Part of a small language model's weights.
Size: 2 heads of 32, MLP 256 squared ReLU, vocabulary 2823.
Architecture: rotary positions, untied embeddings, attention and MLP in parallel.
Training: a variant of Muon for these matrices, 149M tokens, 9076 steps.
Each number is 200 + 30 x the weight over its row's rms, rounded and kept within 0 to 999. Layers, rows and columns count from 0. The size before them is the row's rms in percent of the matrix's.

# layer 4 attention value, 64x64, rms 0.204, rows 0-63, columns 0-63
105,152,160,249,200,240,183,237,224,167,218,203,194,135,251,214,185,197,197,188,157,163,198,177,233,168,215,178,203,170,213,182,223,211,143,199,173,150,236,190,194,178,222,217,234,235,227,208,162,239,224,228,208,235,224,219,205,188,138,184,136,193,153,213,182
104,174,224,240,180,214,203,186,226,159,209,223,206,202,194,168,151,175,177,159,226,198,170,200,209,236,180,173,279,199,122,247,191,221,193,172,220,195,254,235,210,160,187,159,226,198,172,209,240,200,204,235,161,207,224,217,220,148,185,187,185,236,196,238,257
105,184,196,176,223,135,220,189,223,169,223,189,162,218,196,227,165,181,166,215,196,226,180,224,144,175,160,210,224,247,196,213,251,160,252,200,197,173,197,256,228,194,176,180,246,195,161,256,232,168,180,189,198,255,204,247,150,233,193,178,155,202,204,204,221
102,220,204,167,131,197,169,195,244,204,176,167,164,240,185,226,179,208,207,169,187,183,169,188,168,189,250,195,244,235,200,196,209,135,220,176,196,218,193,142,261,197,196,194,263,172,222,241,189,178,231,210,152,218,188,198,183,248,204,228,181,218,231,139,186
100,206,204,228,205,212,215,172,216,233,175,218,256,138,181,144,177,182,140,259,183,183,264,212,216,193,230,192,202,245,261,244,226,205,243,195,174,225,144,235,208,188,213,223,188,168,182,177,195,157,183,168,173,222,183,194,231,225,195,233,221,215,218,233,185
118,217,242,178,206,199,284,129,201,197,189,209,197,166,218,229,218,219,211,143,196,206,225,171,197,248,148,226,213,226,145,184,177,233,240,149,172,217,166,212,239,196,199,170,212,199,234,137,229,220,227,208,208,185,208,220,187,198,189,209,213,227,262,182,175
099,155,158,186,238,172,212,246,210,252,194,211,202,189,255,227,216,219,162,199,182,234,185,274,233,184,154,212,211,245,179,252,210,170,173,184,202,212,167,193,212,167,156,227,189,194,176,164,172,201,206,198,272,182,170,164,201,156,188,150,214,207,215,184,233
121,176,141,226,207,170,141,202,209,252,185,175,197,229,192,174,199,260,242,214,198,161,229,203,238,213,186,251,256,197,190,257,195,225,174,193,182,234,213,226,199,186,137,219,192,195,227,208,194,180,217,114,188,186,176,222,237,247,172,183,173,183,208,183,203
087,211,188,161,166,185,211,177,170,195,224,221,254,179,138,215,204,191,217,209,214,237,168,193,165,186,204,231,164,134,223,197,166,187,170,120,198,242,238,200,236,220,169,229,242,174,202,210,244,192,177,245,218,219,234,227,214,151,205,211,228,197,253,183,233
103,203,220,159,188,136,199,269,226,213,236,210,207,203,197,181,224,222,195,178,184,163,174,235,235,208,179,159,226,175,201,183,149,163,176,156,211,191,179,282,223,189,146,235,244,215,202,196,193,156,168,217,172,247,248,166,209,174,212,206,202,182,227,231,219
120,207,203,195,184,219,203,201,201,214,186,236,198,194,209,221,206,256,127,229,198,259,210,191,199,168,226,212,146,275,192,203,267,174,169,207,131,177,155,197,170,225,236,219,199,160,213,191,190,215,145,225,187,194,195,166,199,233,150,185,207,191,254,207,224
091,159,214,228,266,187,192,216,139,161,142,197,193,186,188,212,226,182,181,225,199,242,238,225,195,205,189,221,198,198,231,190,223,219,202,200,206,163,264,195,245,165,208,180,202,187,163,202,250,208,190,172,193,155,189,160,302,214,184,187,191,250,208,206,174
086,178,233,176,229,167,241,238,164,185,167,184,172,172,175,220,189,226,232,247,188,214,150,225,172,243,168,189,195,142,193,210,186,192,197,197,207,182,201,209,232,237,242,240,256,224,242,204,181,184,211,167,150,186,167,176,241,191,223,185,270,198,199,131,195
096,171,183,227,197,169,197,207,214,179,239,231,177,233,227,169,204,185,197,162,213,216,193,145,164,213,201,205,240,217,188,172,170,140,178,192,195,290,231,171,175,167,177,227,181,214,230,199,219,195,188,169,221,267,209,192,179,273,166,216,225,227,190,137,207
112,207,202,155,150,166,143,216,210,198,211,171,132,169,189,249,215,174,198,168,206,193,201,186,236,216,168,206,186,191,172,198,170,193,183,266,228,188,196,221,224,205,231,187,194,170,162,267,229,207,256,190,237,204,185,170,175,200,204,151,223,251,250,241,176
104,215,198,219,242,228,216,202,250,151,243,166,136,143,186,227,197,231,183,220,182,218,209,156,175,231,200,231,170,177,178,192,195,221,220,205,215,169,204,167,186,233,224,197,219,244,200,160,216,183,181,200,205,230,219,262,171,157,193,154,180,135,178,260,224
111,228,231,220,141,215,200,200,222,219,158,246,178,195,178,179,268,146,246,168,149,192,214,222,191,226,129,175,166,209,197,170,274,209,217,184,193,156,238,222,204,216,192,151,223,193,252,190,194,233,154,172,185,178,213,210,209,208,192,198,206,184,210,230,180
099,221,194,202,195,187,138,187,193,190,185,273,246,193,190,213,159,148,168,219,214,207,178,298,194,194,202,249,229,161,172,210,227,234,165,214,227,163,168,190,167,204,187,203,231,160,153,187,205,154,208,216,200,201,190,187,195,246,242,189,214,202,212,160,236
099,221,243,175,208,264,186,188,177,226,167,247,188,181,170,189,221,213,157,162,185,237,179,211,248,216,177,148,215,174,182,203,185,197,235,211,181,246,151,210,195,199,186,180,202,187,211,277,199,230,224,195,240,222,245,147,162,167,215,227,170,170,175,227,149
091,248,192,224,190,219,188,240,198,245,166,193,216,208,196,183,156,231,186,179,212,185,215,222,181,260,214,253,236,144,153,178,192,181,177,176,185,210,168,241,196,195,220,210,194,145,238,156,187,174,212,259,203,187,204,182,204,255,178,151,164,234,174,234,256
099,235,210,194,235,194,190,170,230,219,185,199,162,222,217,203,162,250,251,177,161,186,225,143,204,187,225,228,160,211,160,207,189,183,193,159,240,224,183,149,221,205,217,229,263,203,150,208,145,234,207,192,202,159,225,195,179,208,208,143,243,208,200,195,269
100,189,215,180,250,211,215,156,195,161,224,177,258,212,272,246,216,211,226,201,203,217,156,249,157,225,193,214,170,223,214,194,139,196,144,176,206,232,196,182,144,228,232,229,173,182,210,182,133,180,185,233,194,226,195,204,193,183,169,221,194,235,154,182,203
101,154,209,159,161,253,157,171,191,191,167,211,210,225,197,179,219,232,164,185,250,193,187,215,187,212,222,262,209,202,229,226,230,248,182,214,168,204,291,139,205,185,170,194,192,187,214,236,153,183,170,225,198,210,194,201,152,199,263,163,200,193,182,187,185
105,210,203,105,200,173,181,219,273,151,225,196,196,210,219,235,256,176,210,178,203,137,210,212,169,215,227,237,182,196,219,224,182,171,188,236,226,206,228,221,193,143,216,243,195,231,205,219,210,139,173,169,200,194,207,239,211,231,191,182,204,187,183,241,243
110,215,169,179,185,205,188,189,228,216,185,220,235,200,180,123,200,201,182,228,203,205,145,234,220,162,171,200,196,221,225,145,187,182,293,147,193,209,207,197,190,208,225,227,173,184,171,192,238,183,253,224,247,243,182,223,176,233,246,164,152,182,225,189,193
092,130,207,161,187,211,225,225,176,230,248,201,164,159,171,188,219,218,233,259,253,236,174,170,195,178,232,207,162,204,240,155,188,224,222,185,222,219,236,188,211,223,230,198,211,157,200,145,202,205,133,234,225,154,217,177,195,205,143,198,192,220,209,193,227
092,261,191,203,164,174,227,193,185,245,170,194,199,237,242,182,236,201,231,195,178,170,185,226,199,154,258,208,192,145,214,184,160,203,211,206,214,234,186,187,188,239,151,205,142,223,237,201,180,257,180,203,169,195,118,195,187,200,167,177,169,189,255,194,204
094,174,181,183,227,147,183,185,217,226,166,228,196,196,201,181,221,175,183,165,251,185,189,136,257,277,229,197,193,217,176,227,192,216,245,176,191,195,198,226,212,214,122,231,165,233,232,198,212,172,159,269,238,188,209,206,208,176,176,186,176,245,195,184,209
111,231,158,223,228,160,214,229,194,164,149,198,198,198,191,232,244,162,221,204,261,178,199,220,232,195,171,212,263,190,215,173,180,157,208,169,155,231,199,239,216,198,141,236,212,218,185,189,231,228,167,253,167,155,181,261,162,225,196,212,219,223,215,198,181
118,140,206,225,194,165,250,202,178,195,163,145,210,248,221,173,197,217,161,232,153,242,197,185,185,207,170,221,184,152,202,160,235,238,218,223,230,237,213,199,221,190,184,235,238,199,237,199,207,197,171,167,257,171,177,166,176,202,218,234,121,207,191,215,237
116,213,195,185,186,212,208,217,167,106,245,181,201,259,214,184,221,200,224,225,187,155,271,254,227,161,225,233,170,205,156,199,231,238,228,179,197,245,174,173,205,196,187,172,212,206,140,204,193,249,159,225,196,199,214,181,197,196,231,163,167,215,177,187,201
107,167,230,175,230,188,164,223,236,218,200,265,229,116,229,231,170,182,191,183,205,210,213,204,183,261,184,220,172,188,222,222,237,227,227,182,147,212,213,169,224,240,171,207,167,153,221,227,172,184,213,142,201,176,174,214,180,209,213,194,217,171,147,163,164
091,230,213,155,174,226,230,189,169,127,198,233,158,204,217,273,173,209,247,213,225,225,239,178,192,180,215,228,203,226,169,207,206,218,179,145,155,208,186,156,213,168,246,175,227,235,217,204,197,135,194,261,180,175,191,214,194,218,203,189,220,216,152,220,217
099,167,211,200,198,215,245,262,207,193,200,213,181,188,192,156,217,280,209,198,251,173,185,212,169,186,233,180,209,175,261,198,229,209,181,199,201,181,222,160,206,216,272,191,200,162,201,180,137,225,171,213,158,147,217,217,214,186,177,191,218,160,160,234,151
102,181,211,216,225,173,197,147,213,201,173,195,186,209,223,248,214,209,221,266,260,187,163,144,193,256,228,236,188,188,201,214,214,192,199,229,173,168,195,256,178,141,195,173,144,221,248,205,206,181,195,171,141,150,187,252,183,195,187,215,180,208,219,218,168
087,232,234,202,203,234,233,189,197,159,163,183,205,212,230,251,216,101,172,234,203,210,179,246,202,212,196,233,198,167,170,242,254,231,144,227,229,185,165,212,193,229,192,141,217,187,200,183,206,170,201,215,210,180,154,142,186,210,199,223,209,240,168,185,209
100,267,130,225,257,218,207,190,206,198,242,132,183,213,212,202,199,210,248,179,209,224,234,150,246,186,235,171,204,223,173,232,191,157,218,192,216,176,116,194,161,154,237,182,226,235,203,191,213,213,221,192,208,197,186,208,194,201,181,173,221,170,157,194,207
093,243,156,198,214,154,189,227,170,239,162,217,197,195,172,233,239,156,201,230,214,230,194,273,177,147,207,165,169,211,166,199,189,176,180,210,265,200,163,142,213,248,222,166,209,177,194,185,238,225,195,197,255,169,184,182,185,159,213,239,209,215,214,223,179
105,172,165,195,236,168,220,220,206,211,218,198,160,163,182,204,207,215,209,233,185,261,183,203,233,215,129,205,240,172,237,161,196,240,186,184,170,157,176,269,209,179,186,235,187,193,172,199,237,222,168,176,271,242,180,188,210,261,182,176,197,236,181,216,233
102,201,209,202,150,143,172,191,211,194,227,228,207,180,235,196,222,190,183,219,177,193,177,256,224,216,225,211,178,242,218,184,143,139,231,155,149,189,204,167,198,254,197,247,167,196,223,179,196,163,173,245,220,222,226,261,186,222,182,187,199,262,191,154,191
091,183,196,249,185,218,169,157,143,187,207,157,195,229,218,215,177,163,156,206,237,217,175,221,189,164,220,175,178,231,212,223,155,185,149,200,158,238,179,202,196,211,212,242,179,203,262,203,176,266,186,275,215,170,206,171,224,213,220,224,219,219,169,172,241
096,157,211,225,215,233,178,140,196,139,234,210,195,194,224,182,195,216,152,233,241,223,219,198,253,204,211,203,161,200,212,171,176,199,171,239,119,217,207,174,194,203,153,205,245,179,183,228,226,204,284,227,243,238,189,201,195,179,206,211,208,171,238,188,176
106,155,210,229,266,151,218,192,214,182,181,231,231,202,226,161,174,159,160,187,188,244,196,189,155,174,206,170,203,172,272,180,202,192,193,211,217,222,209,229,231,199,158,207,218,193,193,230,189,244,247,142,189,222,216,204,219,250,215,224,211,180,201,200,114
109,190,171,211,244,212,194,237,224,226,171,190,212,155,230,225,181,173,153,240,211,155,258,233,201,181,200,225,225,214,251,243,187,190,240,228,198,206,168,217,171,219,176,180,183,105,188,149,198,166,214,191,196,162,168,216,266,199,188,186,180,176,223,220,181
091,237,234,237,186,165,187,220,227,213,145,227,245,152,229,181,164,185,203,190,198,232,182,215,219,231,165,207,165,241,183,212,165,144,204,139,150,222,229,186,215,223,221,200,186,196,174,176,192,199,213,231,186,193,169,183,188,227,280,247,203,179,249,235,237
104,173,230,188,178,225,185,189,223,188,256,221,179,217,231,220,92,158,214,194,177,183,200,202,206,191,220,198,189,222,226,204,260,173,213,209,232,196,201,204,178,185,272,201,249,175,162,190,158,215,197,197,218,211,191,165,150,235,203,174,257,187,207,207,262
092,181,175,174,221,229,180,268,207,170,267,238,202,207,216,240,212,177,184,249,201,194,152,216,158,182,213,202,222,175,205,205,189,162,189,152,214,157,227,235,170,199,292,192,201,228,155,205,186,221,201,205,158,225,155,179,253,184,233,171,211,183,192,216,215
103,204,218,191,202,188,218,243,153,172,238,111,197,190,198,216,213,199,218,184,199,234,180,210,175,244,148,127,185,210,213,163,189,229,220,205,246,233,187,210,167,187,174,209,169,228,228,206,198,266,173,256,195,214,222,209,211,176,197,201,166,222,157,264,176
099,209,224,202,202,176,202,181,183,203,210,245,149,209,188,211,211,263,175,207,178,235,223,211,239,191,162,206,249,194,172,250,186,194,130,206,223,229,201,209,249,172,221,232,235,158,239,171,158,232,137,178,195,175,196,165,231,142,140,219,189,210,203,216,204
100,213,232,203,230,216,222,143,186,252,220,223,232,180,238,187,213,241,177,247,125,222,229,235,213,245,243,202,159,198,260,174,226,188,196,184,213,177,185,143,185,188,205,208,191,162,229,198,166,174,160,130,218,189,203,197,211,185,173,190,153,186,185,227,184
093,179,179,235,189,205,184,223,200,239,229,227,182,195,201,194,230,178,229,168,233,151,221,172,200,176,190,163,235,229,198,215,168,260,217,259,191,157,222,229,227,139,198,124,201,195,204,172,215,183,203,248,157,199,138,198,209,224,168,173,192,227,249,238,176
092,197,158,201,212,206,163,165,217,210,206,158,216,142,162,189,224,187,217,226,212,209,175,168,124,184,239,184,192,231,200,204,163,194,182,225,182,217,215,213,177,211,303,177,243,238,225,183,188,181,218,169,191,172,241,200,261,193,227,245,229,176,195,173,231
085,152,154,189,116,199,177,213,222,251,176,200,195,194,237,230,244,232,155,238,204,215,265,186,236,235,218,207,191,185,233,193,187,200,170,160,146,224,188,210,177,181,175,199,188,190,251,226,163,216,218,178,273,178,185,224,185,213,201,159,220,175,209,216,211
093,180,168,198,213,203,219,226,185,224,164,224,170,213,194,211,257,248,213,197,190,196,200,232,197,180,191,219,197,201,228,212,166,166,187,115,187,221,148,231,197,181,270,147,211,185,221,191,227,251,178,194,193,251,165,215,203,273,166,246,197,204,213,147,199
093,235,191,205,181,191,174,112,191,293,184,241,215,185,176,229,202,224,248,148,186,205,215,191,199,233,215,187,185,213,188,199,145,165,187,177,169,187,188,223,269,189,179,206,220,188,170,241,217,207,206,184,154,219,185,183,207,164,265,236,214,194,207,210,181
093,185,222,152,143,166,166,208,188,236,261,201,173,247,198,162,197,179,168,206,197,173,198,226,217,206,235,182,235,256,220,207,175,170,170,217,226,176,232,278,178,184,204,208,188,215,207,206,172,155,190,160,189,206,195,146,232,213,220,215,206,251,232,164,254
093,216,205,238,225,279,213,218,233,224,228,211,266,189,209,165,207,195,179,190,197,133,209,195,184,211,223,170,163,216,154,138,190,223,220,211,172,157,170,189,137,216,202,190,169,178,196,248,204,239,210,211,205,213,271,162,199,190,181,204,179,145,191,204,210
090,172,231,218,182,244,243,167,160,233,181,133,209,303,230,205,158,207,135,220,237,218,189,200,154,210,197,209,180,205,207,174,202,224,195,204,204,165,189,209,169,175,227,194,236,162,199,202,181,256,161,199,211,219,192,191,143,180,160,201,203,226,198,188,216
101,222,176,205,223,178,187,219,205,130,256,180,184,223,241,255,204,233,232,196,186,195,203,217,201,193,217,149,202,201,183,181,236,226,115,201,197,236,257,193,149,201,206,159,189,189,192,203,212,194,197,152,191,235,200,190,185,131,218,151,156,178,198,244,213
097,223,165,187,146,181,181,152,268,211,176,157,173,227,190,184,217,226,203,160,165,181,158,157,213,239,208,183,155,208,194,188,236,205,148,283,204,177,228,200,183,226,234,245,221,178,234,169,208,230,250,189,208,201,147,183,191,186,170,191,185,209,200,228,213
094,207,194,201,208,167,238,256,224,205,196,143,189,259,203,177,205,218,239,189,150,176,246,223,233,194,175,242,185,213,163,181,250,103,230,204,181,164,202,193,192,180,185,174,195,209,154,239,209,204,189,247,185,235,238,195,185,239,241,198,178,215,208,168,182
090,210,202,197,205,209,209,231,224,185,228,192,217,214,207,197,172,190,184,164,184,173,206,182,185,201,219,296,219,164,156,197,171,247,112,178,261,231,203,175,194,198,196,260,182,146,151,185,229,173,210,194,199,159,174,179,205,180,193,183,263,209,199,187,236
095,220,205,226,212,221,165,205,167,232,224,213,207,240,205,218,181,245,190,200,177,214,203,158,191,200,131,228,230,177,164,210,201,233,193,149,184,220,184,304,183,213,168,209,152,184,177,195,175,180,246,210,191,188,245,194,218,181,235,230,129,202,220,154,225
100,218,188,143,190,138,184,205,214,201,204,183,195,200,252,236,164,199,243,231,206,249,170,169,172,220,218,212,218,162,246,217,182,223,230,189,240,226,171,175,147,178,157,276,198,233,202,184,210,173,155,177,200,172,203,250,231,186,229,168,185,190,171,218,242